python train.py --num_hidden_layers=12 --hidden_size=384 --num_attention_heads=6 --num_key_value_heads=2 --head_dim=64 --intermediate_size=1024 --vocab_size=32000 --hidden_act="swiglu" --norm="rmsnorm" --norm_place="pre" --norm_eps=1e-06 --positions="rope" --rope_theta=52800.0 --rope_fraction=1.0 --qk_norm=false --attn_scale=0.125 --bias="none" --tie_word_embeddings=false --parallel_block=false --init="uniform" --init_std_qkv=0.024 --init_std_o=0.0 --init_std_up=0.024 --init_std_down=0.0 --optimizer="cautious_adamw" --learning_rate=0.00123 --lr_mult_up=0.692 --beta1=0.95 --beta2=0.95 --lr_head=0.005 --max_grad_norm=2.0 --warmup_steps=271 --schedule="wsd" --decay_fraction=1.0 --decay_shape="linear" --final_lr_fraction=0.1 --batch_tokens=[131072, 262144] --max_seq_len=1024 --doc_mask=true --train_tokens=867200000 --max_steps=4553 --dataset="wikipedia_en"
Each number is 128 + 24 x the weight over its row's rms, rounded and kept within 0 to 255. Layers, rows and columns count from 0. Numbers have three digits each. The size before them is the row's rms in percent of the matrix's.

# layer 2 MLP gate, 1024x384, rms 0.0339, rows 592-635, columns 96-143
089:130095110110109179101124160114128182113112140094129103115096148099122103131111179149113138154130112118129139119123111131091122104091113153132114
095:121128120163144175137103106114122171113132128127140109145150142159102115071156085130133104133125100145092125102151156129122151150118128117136152
099:150175156109136108103127124124119105128147105163167097135151122139095126138159081162126154163134144140138175115119137113147114151141148125115108
091:155155065100100088111162124135174115099131163126089112134132109114109120151082090170141140122154075077114135122155148128083087166118169095095165
100:150166155142128132104117083118143100106177115161152146154128133147114096086132107128140162144121123131129113133116109110146145114105104122171141
106:150166114121179115078095133099108126141139117111103107116114129142135112155132102192137101129119132149144121208105095145129090164126106142151158
108:087127123143089121131139106106113149098100113130096101124170143137121150117114121147112111066204133146141155127170119140092142098104126086115125
100:152134110128079111132090091134120109166124115107110062094123136145157120126157122136130125140132126120180121149140153169099164133143150112192115
097:151133177091127164135115150099146094119070136135160104133093141128143128154083142155142086082110140124149147144143139155129093100157134162136125
100:165108149123107180143114128120143126096129098148116100086139114128112139121073129125125138107149140130146127125145137119144114116182112147120150
105:129106088125126149141119124122158144142104165130145119156155133110141119113173172131134160107130160130132127129120148175096147146120109138115085
098:120134095098142125110121095134139089149144145139133131102086146152155166155142141146135141133160123117185108112107103132139099167099156134153187
110:126099130128117112109125160122123125087140143139073106118112125115105117129142126164129170120151119094136107147129079107143136131108102114178121
101:088107132101137120116110107152098126130131112149109101147120110127126130108156094158165095147167114094105127143114110140162132111094136086168131
106:108119085120139105131110137120130127168120101159090146164118135122153148128142138142138108129140154147130086142111157126089123120135154105124126
104:172140134150128128153153084127124152122131134111157129106135157126151124150137146141166100095132121189159117140151153126135090141135107143131134
101:139155143109072153144192131127141139127111128126127160120116160119107106133102112138115127121140092135127143172091121081136090152078153132112125
091:178152131139122081114087126153123125145152132133115124154142149092073169139125166118178141132103122112136124147155111146176145163100177138110113
096:162151123151085128147102123122122156123134095154135151118100105135115115128148120128123111133106132133165168163159184143127107098157157130152107
099:169138151140167124135157142152144115142136073141147111118159137125120170157099105125130129128146084126154145123149155108118154132075124188121113
087:165154102120134127156134114101142143128120108125084120103167166147110142139123143154074106130137102127139164083107124086097065153153121099142143
102:157121143117112119130121120113154139090113126139089138138130095104134163114143151081087160155130139146152117110110122121124157155131136119155087
098:137154126099115158150086111150102107126133136130134097106091129130116115115138156124137111147131118124084119128163082142124117124101167115127137
102:148161113123113149097113161175113139144130144157128143125112157157112114111117114112131147122139129124090131099065114157080103150161098116103098
094:107122143092063100095124119124153175136103111141120142144102138107175116141158094187136106084156106135179093115128156128153092156123138098123124
096:159136123149093164150137119126092138111164172139130134128120151177092128140150120147102086125107177100099149120137094143167097151148107134114136
101:108164109143154111149168132110158118126132113122105107146099127103122103122135139144146115162148120135136128112149106106072096152111100118138137
090:161112107152135158135109153122142114115092130140121114125130135159143085140109112141104095167104105139174194119127175091170136152110079150155139
085:048127131103097140115123155108130099130114103119135107129109073126092107166137147106123093082100145126148116105134101125172132112103117129092161
108:109118145143127135108176144133131114124084117136049095152119166142140094139110083092126150104124141162115106136097091130178123144140121140121116
100:132147136105149112177130177154154100097121127133139100125114112135116101112109134140114122137114111126163131123113141102109122141139085127142092
105:147142136115121079128161093147182172105162121135112169168136151138114135144105129099110155105083151146115106107125104169142120115083136122123126
099:122111175149125094103118121109114151163135095109164167138143181131080165128121085158138144086156169093143119105139120122157109154130150127126125
097:146156120095091143169149147149103168145176136115124169131136164133136120140102106100175153125118137143119113135108091128156135117163121132122107
111:095125109136129130144123128106127136104120180179122103182129162113126158125163114121134143106130164110151115136093121157109134112104139149153111
110:145093121124107112150092093084139165095112125154107184130143127070137135182140144152128150137081143146118137143137123166115116141122085168129123
109:166139121118096146145120128172107124128092124114119136162121098137140136163075150135106095102116134155131132137134118083126146057148132115126165
103:103145138144138169178123132189151114136173121107152095126151156200132132072103105126101144121117160107141078087156102134156126137143140113103133
101:115159112131108151097119169165129149098129119113114120142154117151131093129161145177160121122112086147129145119092170150084130112092135107206156
100:088118143116090105134086175154090129170146138166126142136149125157096155138156118150102137129130147093150112089107131135161116121171110116115147
087:127127137138127135110122122090116127142127167070117115132085192138119097148133145105090132033127136152111134149148116101143103112087085103122115
107:162106128096105145126150109104134124109127146118106079129118115106182145145137111154158165114137121151120140116126147107095135099109113132160098
109:127071137135124138131098170151104154140106106132145113103153132123164112141134152167129125136068139148161163171104132142113093151105071190111099
109:143139140157169141115118094191127121123113069124123152161187177124175126199090151126124092130108119149127125140119128108104114096101116177137151
# layer 2 MLP up, 1024x384, rms 0.0333, rows 592-635, columns 96-143
108:142152098130124104143120115134129133159129136105121128161136149156153176121141127093117121080114136135135139112116151146145134143068145156121156
101:151150114140146085118119112157114143156156114108117137153108141168114142147124132166124115136097131147104171135139159155138100133109118165117163
090:137114086142088131108123099175095104169137135100132099157161151133107081137074134139145147112110133098073134130078127186125107096117081074132121
088:114094106116093136113122116128156090115129091112126117173168120126138144128118116104062117143158120112142097125178134107095151106107121103070136
099:120130133148108101084104121089142137150155135101109071136147155176162127099125149118130103122103114120074078141131153116107070136121135142100127
098:142100087138120158158154129158167122133119113145141145098179104111122099147128142129102115105094120151149115134139114129150092131121145162102119
109:171162135113142169108179113112158150140101154101139123170111128119121109123108136088156140106128100127098137144106132044149096118127121140129129
107:134112142116133103106075101127119159141115120146176158100150130116135118144172119168156128137106145141130136182118153172119126144143120121136075
099:098155145088135147113104115080155090119108197143179130107155123111108157123128128135152118117098146107149131104177105127127108110160086172114139
097:119150141139108155114148113118157100136101143158137112120113110138152076092113151122120118123158119116145100136133115123151129112158095105120119
110:143163095110139102082121118118178121183138141113148114131149124119181130099104093168157137154144116141120145134128143130102137129103112140128138
112:162160111123121132102147131148143137109165109122163128135122100099108160154132131172167156142146111149138129130161124145153103150119213108166161
103:152147148122128136175125102066145119101089133143119136137060096133134083150169117080141096126084147152167138131158108109183118140148144165138137
090:149123141149115153158135131187138101123118140169134094120111136129118152102118147165181148156129116119118068132108110125179117124130115079169091
102:145140137111090096136138117141147160116134144152079159131174145099132120116141122118122099098144114126116154125136118134105139118111068084110095
112:153140101138135132141142146130091161139114130174131155154101090079117138122109113132117167153137123109188141170146114087103151118160164168142101
113:118122113104116116114172158141186149125129180132129113156102141154146100076122136128142151128152142105119121132122107135139131123116130116117138
103:097134097139133122159119102082133193134121122110083113159104141144144169123118101146146102103152091143137150144109119134129132129115124148149140
102:113113125118108155152139071124166091121149139097103105140080157154114086106175147143147109085138103123110113125120114101151113132131104146146148
092:107075128085118142145119119109088150117091139101115102153105130128127149102153206176128109168124133183133142143127095153101139175079161106097107
097:119120129142113128150102120123109095136161130119111142117135104137157156158158166125142140099148127120144107154120150137140170158097157170161151
101:117150093114142174167173170102110125148155123144073168181166161104123133117116135161128146101120135102127121101145147148128133147130125173155087
093:059128127136120148157131155134168153111065117154128128123177143125127082093104130165074149150148129120138124145134116133107128116136094178086085
096:070145105183103106070143146131086168142110137130093115144127167116132163166162155151143118125116191162149100165150135146144149143069116090174122
104:125180163131125103077094123136141121146129100145129144158136143103150123129117089150148153131163112109143105104113158105160094126127096090125129
097:118152162074064087146204138177168124147108117132093119173112121128128143111100109117143127181137175133119137108112115137139135121146103089127100
093:187168123132152137125122101113123141167140075115102132148104109135120146122181160090085122139087096147147121130152141137089136109149120144137123
100:139155138105127110080080106137087130161151108096120146176119149118120148133125162165137143092119155131138116123113118143129108107079141145122115
084:109125133149128147155157125114137124121117121113135103149149134127116126108174138103132094103122132129117153094153160078095129130114112114122116
106:129138121127145148116139145130116124146127124147139141100137112136120176129081139113126093138141157146096171100093169179118082113167122157120161
096:115122121113161089089115139094117137153141134141186097143131159105097098131137145173155131110130140143129102147141100132127136152123134166135164
099:152147139143170066123106170159088133125146118159104133129118126035116143110173114128128140137131127105119175158149120097127135102104119100119088
092:113104134111190147134159087148101170122155140121136143154119106132162146144105106143118142125122161135156178148132143110142139081107156148114120
096:119114159136158154100106114139176120113135133147181147124180120118122111089153111106158164133127096127145128094152170114144139157157156127149125
104:094115136138114140164123113109169159129159133138099117194135135102161129118106099101117141091100131109093099116111136117120118087143114131121121
109:120115157144109122117158167106142101102116136146122129161138140090129145118118141137125112114074111152132110103126101133176121059147146121141111
093:125123120108114104119109126093130182112199133116177113126123123162130128150140104109099110171124140141120112135131123143149130125175127123139122
099:135141142133118137124106076106080144163074122105099152184150139136119100119122090139138118109105139140149103140159109136146147130132153127105108
101:115148145136178152130132132129115071124151099114130140133091107112104128145134141166181145167115143167112083133125118109047135102142132111121111
101:139100130151112158112096156173149137114130186144132113105079125117159088118143125125153180117132111062120148115084133146115130117146148107129161
097:114129173128121118139103158110079119144090119132147116092173152129123173134120119174137125157140135093143115152120140143085125149152137110102092
105:086071135124130123122117144132151177126152152137130142134084135136155118124135162115148114154126142131117119109103129145130130115154096149133126
117:110126150122088106133172142093172138144119134141133161115143135096130096155100107127163124095133185114121126131174127142131148129141157138083077
099:122119089121118138179151185125108105159145112121097117125129108111146104119126139139105161113119128171121140126148132094114177120121110112112127
# layer 2 MLP down (transposed), 1024x384, rms 0.0424, rows 592-635, columns 96-143
100:124089086115123151091102139119134164099131129138145127113114121144107136117091164143101151125168103119161137098139120144097178096106139161111146
105:105119149107148129146128113114158142133123136151172132148137127137135131105128149136109085176119094115084133094119142113080207136103154108141133
079:146140163126161131129127130097155118114125104149156155099104124103124142128165117123122132124166139181190156081154152067142128169091165160122118
093:151135129155161128117145137120116152115104144116133126153093103124161124141136103113190102119127146124094135132116128124158070158136139142166131
088:148141134182115142121166106173148108102118145181128143142153116105113134135115112144153163145121147138150140093108113130148125129115095128137132
105:123132096136131135151144103096116121125155153073138158143097123116154149107186180133124133139120094113069142160105147113135138153135078110146146
111:133115134122115113132125094116154142139153106103152153113143122156130145119111120105134091135178138112094135150122135090121153153171149117098131
099:117108155151103145110134130135142193141116137127128162122137101125081114106161134131103174084117163124144166137128124143149138163132097193131124
090:101148113149100108094106164123116162126177130125081151137162143128103128100186151142147159132160103119089113155088144096111176142087134104135120
103:138120149136122085090136091152099124122130148116160132163170107110083141147175112105133151166120132117132154125123120117098128157116152111128133
114:129121145124131158106122070122149151154133096145122104081119121134165162134145075126088160142121086145143121111078142098113099110079171115123142
107:137160130155113091143184124155129105139129127140151144087123090148128112120129146177134114106130141139074142136176105135109153102119160117100098
110:124159124130146127098132147172131146138168134130174191100150112113125148114125096128151170135130140111115126155127112162128099123134160135123095
093:136126141155123112166109127124137130116084148107159197075124144151137088148118136085089109120170118141107147109116127140083099128140119181139113
103:138096142155131129112156136151130115163108149136090130170116128166106111117124152116140182153146088094151157095131108116143154105123171129105144
109:126088112153138134127126145138121128112128131144109116118114084137128138109136117138109146159084086057114110124084138123082179102113139116114147
100:091120141136167156083075146152151135103116165120110122119120119139123093125119152127146110123128135121082121098132134122114191114143104131132105
097:141177136168101149145089123138114096157123124109154140155142131095088166135128125123187157124131147129156120118154116136136133143116166100120115
097:132138096134104120156110170127166148113126097138140131084121125114112105156097096085122114132138135130172144106142136133093122128129130144150117
083:166134129183162142138147124150160141139145108150153127106138132102105157152115070099121144135153114084119153098129181089112145114132106167118137
100:170142070116122128204121130120121146118129140116104109095163153122126140130118125159077115113139110089147131092130112116115125134128173119123147
102:085134110108113155136143092141159143126129158106156153139118074091159183104110115080137116129097121123165128117102130120099136105119147159114140
094:148131167132092156110211137121138104139114138144107155158120139127136150133141119069168091125095129151098130113126169119088102151104139117145135
100:171113136078126134137075150136176134166111132113144114142134148129119092087061131113113149082183101112118137077112136097104170087168132164077146
106:127181151139177094174129104146088080114169097146128092182123110127116137117149106109154172169106142095097166145123140132112136093116113132180111
100:123138152156137123122096126115123080197122084085132138177140101110154106135114113132134165156126068130142122115121141111085117096107136137108117
099:092091079148117134108135153144140134144161123170156161105123129134154121130126148176145105119127139096125098124121183095154094147133118097096118
094:160110087150168120136089147130130105095128161131149131138124086126126108131117103158122104155090090139147136123103166118163177139105103135154171
086:127110121133114132123090121154133138118115142137109157086125107111089111184099096143131161129126122154124112134145085146149092118126167120122137
109:078128118138117101130113137134132186121132096112084116139124125147115148147134108091120176119110112093165144148093116142164159166123100142128139
100:130104145116138151128073163135150110120101188152102073113123106085166153142107133124108127130115081156143128113060143136110155115114117101142104
105:158126133113151147159121097163095122133095141118126102103129098136143150139118144118127113135130111139115106131096154117096132133111128171128176
092:105146145129107116113130143111146116173102124092151114100137152110098126130127130131155137104140114130137069095131142153102139148139118094130128
098:140136101173138124125109128098109061124108139129119102165133110115170151117146124158073096128116126113170131127134137170127123159100116103108173
112:165119137124130094136123109104116116126111105134116131073101135104153167072126145109140150117150136162138100192137140159105094091152095131136153
104:122098090159128110128127085121092157190156130138108161104110149117098115168179137123161157146151126108112103152129142155113137129098123129120131
106:123168137114160158121136125139143104153076105151106151110108115135130150130135133143133139115108102141160133146196116130142123114080104162125168
090:119105134129134125120146120150147083173136106112167086100124108164108130109116170152078106132143097139170120127157131179123116122120132104116127
094:158138154116104141134121079127153139091150136134149139140126133134082108136124095139115105108101143126106097138130141121132114129155166090152178
099:168145119112133109120138118131142137106120107109129113125149137090128121135168136125130083150171136182087124137162156125070110138110126156115116
092:157118136153113161118117174135097153105126182107104132128107107125121121108106139119099127091169157156071164144126142062126089120121116094153104
099:149164147107187141134089158162151124133148136115172140132146149131117156123097116118104148111110081127143145170104146162145145149138160137117178
109:146130145087105108136140106103170152111151147125066116161110120109138108142153099118136144097195156108143109154156119132154094173168201059119097
110:074109157121115128113091086106111146112143146139087110117110116120144143101130130130133143152146097134121129153133077138174140153100120151124128